config.toml
hidden_size = 192
vocab_size = 5035
hidden_act = "silu"
attn_scale = 0.177
bias = "none"
learning_rate = 0.00166
lr_mult_down = 2.0
beta1 = 0.95
schedule = "wsd"
Each number is 128 + 32 x the weight over its row's rms, rounded and kept within 0 to 255. Layers, rows and columns count from 0. Numbers have three digits each. The size before them is the row's rms in percent of the matrix's.

# down: layer 6 MLP down (transposed), 768x192, rms 0.156, rows 697-703, columns 0-191
# up: layer 6 MLP up, 768x192, rms 0.0904, rows 698-704, columns 0-191
down697 010:124160149095125112129074123092193086126129176169126127093148081139169139145169127144114104134112093122097110064135165145144185093202186143180137120115098096109144099115117123123140179173089128125106084161162071122068130171093081147101187187085089102117129164126152148112103161131091173115126081098175127139127116108125122174162171167139136151113138116087141136128135053106117108134177101142153117084128095098052136105162046113109168119156105167149121147121103150118080116202154163143177148162172134132135210105137126127102108111159091132097154052120148092078144196131099091125
up698 012:117073189227135127141160141112153151148173093075145142095112100144071158110139110114159107120133136141136106128151143165118098116103138124145065066157130117101129099131166081081172123077146157092140198138147092126112175125135140102130136093131143111082137124141160152095135058075116109158099174051097142143135135089102102095128133078080162120111135100112144085086112179079102210135067107145171094070099118099138110114155105132059111163162097131099124064065163173126152138123136097149096102099138090128125108136167151115101145118158113103186089105124088130148075166195132167066
down698 011:112185067038128152093119101116121099085067149168135137187114154138136098172128125199108121115094100145102134143106075092150158151157122144114214163131133125128152159088128209117067147201147119139149111117091147149094097112109129141128088120120102119136143145117120095187109154147123148082108086229170097122119109150138140114122160169111120141121108131141112162169112123167149073109177159106098157150139123143100114131079170138173131079116149109178124204171082123142102058103114106109119136173108144122126136078120110138151125126105114160066157137140124110116222105041084095152
up699 142:135109147136142155198101146147156052132126170129139074091087134115153171106178148135141155130154087120124113154129119147125129145153107161135105083109140126156102094145105123125127099111083150112120160069152114122136107110093211153128083145125158099071106148104085127098163113075106119124111172127165044123134133149088108110165173131121133151125130198146202106192159148052130138163137093092125091160132158126109092112121132084097154087159106090228081134123139092154123143062195113164080139171157141128199156121077161104142084201107133144096147106112137158135142105050174148110
down699 143:123130128114107206151126088124131148106071159155166195055104138165102097146109148138148114197057134108139125131110139232083116115116138100146073109075107108086158129128111113160110114134099075101114100174144129153146120134083149087090058153129095169165154076176123099150125098111130139127128167097103134082143141139166092121155087108140094106183110159130122134136111166099142160110127101204150139157128131118170079101092084146185138171087105111154110137138180070141077146133181122083110196164114088113170080114082127157174137166165152140155118110138174123091204116160100134156
up700 032:163066147160108107109079135153118131140200108152102166142191191127178102133089160179119120147105178127146038107139190147124121113155094165152136121165149137063113139108094149132159101127137128127136162112095118125148103095107142161151121132129131165130135126087149094163134109117084188153158100086116149044098068129095140124084132074102074099141163112170124186085117134180133119025133133126157126124103089155097111097102140097147117124136141077113101143119108141124171123189149158142164104093079104074121133176118138153123142110073140142176177130181183123079157149069112214137
down700 030:087123070116138144126140150116148127114076171119162116090083071099109131136158102109129174101153090079154174139117088118126189121120157144074141127085076075165113148186061075144059131134158169128103103140089106132126139129127155109096142142103160088099106129171115163130139163106188064104068149150194151160196151144170135115157147163143173153127120102116163097183149139070118146220162100124124122090124144086147084148116139164113091146166082151175158118132113116136068107091092149169126144133125150188162191124153127084106152124163085177121097127086086128174144140105117078181
up701 014:162190171128120131131079090145125157155155173157102150108112127107234148105117120138114109156160092103143128125111107127099114109161113157170142126110112139188142114180126175109139184124109122145205144127180150168147030157112147135178135103178141092152165117107091137144126160181116114106120192112111137127155169126095163171095112115119104093132146130143123141139081165132170135117046140122120162143133095165080123120060141152014107097067139153119088146139101128134113128062118107114076113123102164125183101154153178092121112149106173113068144110086127089083153072159179127086
down701 011:112106102122130134162149188111135097088084126116163121107137138155057102177137125129114110122109137135107134103155146124139129142142133097070118151150081111066116148104104091140130063128129131150063106132077073101109235113126107160075112124102119167140129125136160156114156099086114120112152068158162113146103070131156075082155102133120143155142122099122110149092180084127084140171201107150124100124115175070137117145216111121201132150194123104183157125109140131141140127157143177185198165107174124148067158107124083162107162133132057128173142139139108203152118164100093116187
up702 023:143083166224138134108143135054195140141121113104149131082129175183125122124159171082127075138087110128110063101151116183155086097141112124160104106183079142099120114100160150114157098106138160103074167135132143133103129111163144087143146090117113123117098115101183180137132070071071086165159149051112154092089097120093131066047140075117155116119139093131142120114131172133140168106141105141137090048072121150100077125138111086139093136176159140094142060085127170127129140161121169170158135113108066137147103128127181086087120137103107102168118144146170107119086159149137142123
down702 021:127144082047126127102132123139077099107128120150122153170117118128136129155082057194110166118160131127153162208088102077124149138135146155123199113153141121130167169131113103115044145191137113144171120135107089113146110115093116110116089125129153094120154156150143116139102139131181156082073109202158097143143138122174107140182133187094106153141109119158123101142110107151082069142132137100141128153135142109135134114051144149130125113138128104172091209181127114152115098084094044064127105143144170109122182118154087183157178100180115166092160092130079134135210128065106116127
up703 127:100126123149084144130116079158182176227136122085119104078146157123172136145144113077186126153105091100179102085092109165172082149155141096124106113131150117147152059138179101059062119135168152145161118069158153111086041073156094086088108108127088124153103094103091117114148143129134187162132095092157137124146123140125184204141108095149120106136117142091126117146145090146132136144142121122147130150135128203085082117110086173121116172172130144122099062091141205101120142154119164143114118157161133125129115173134161140115125121102127161096050154176146123157109105207122163152
down703 135:143102150069200070119108083075120068170130114055103126141128118141129086113100136152120134166112145145163103181177065136109088111166137119130186131095145153117107198150148171120149162096149111130143103115174096172128117093082093140179081116142083137105139137094153125187094151093175168169145143111085072092131125090097133186144122147077127106151121096177118112150127168101164119146111145132138159143056172195141166092114135089149175112107154101120120144076095143141169147131192141136139094080098105085160157143193099085202096098079168157104073107156135126157114111165128151139
up704 159:087076094119094128093141155146145089123129075083132122144146110096161163134128129181131160152131220143152144113121157146150032051122149116092101151151176127050138079119163129079160054137136157122091109136090146099080110064178121134049126085097114141165156154165133189132170142154065130105107108156134177081107141140124119187175107138187079146149137166152134100095213152146172181146156084159132144140167136126148100128152126118144130129165138103129101149095089103114152116110092115127135081099160129137114121174119147126111126144160102150136070086178073084148104115170123163100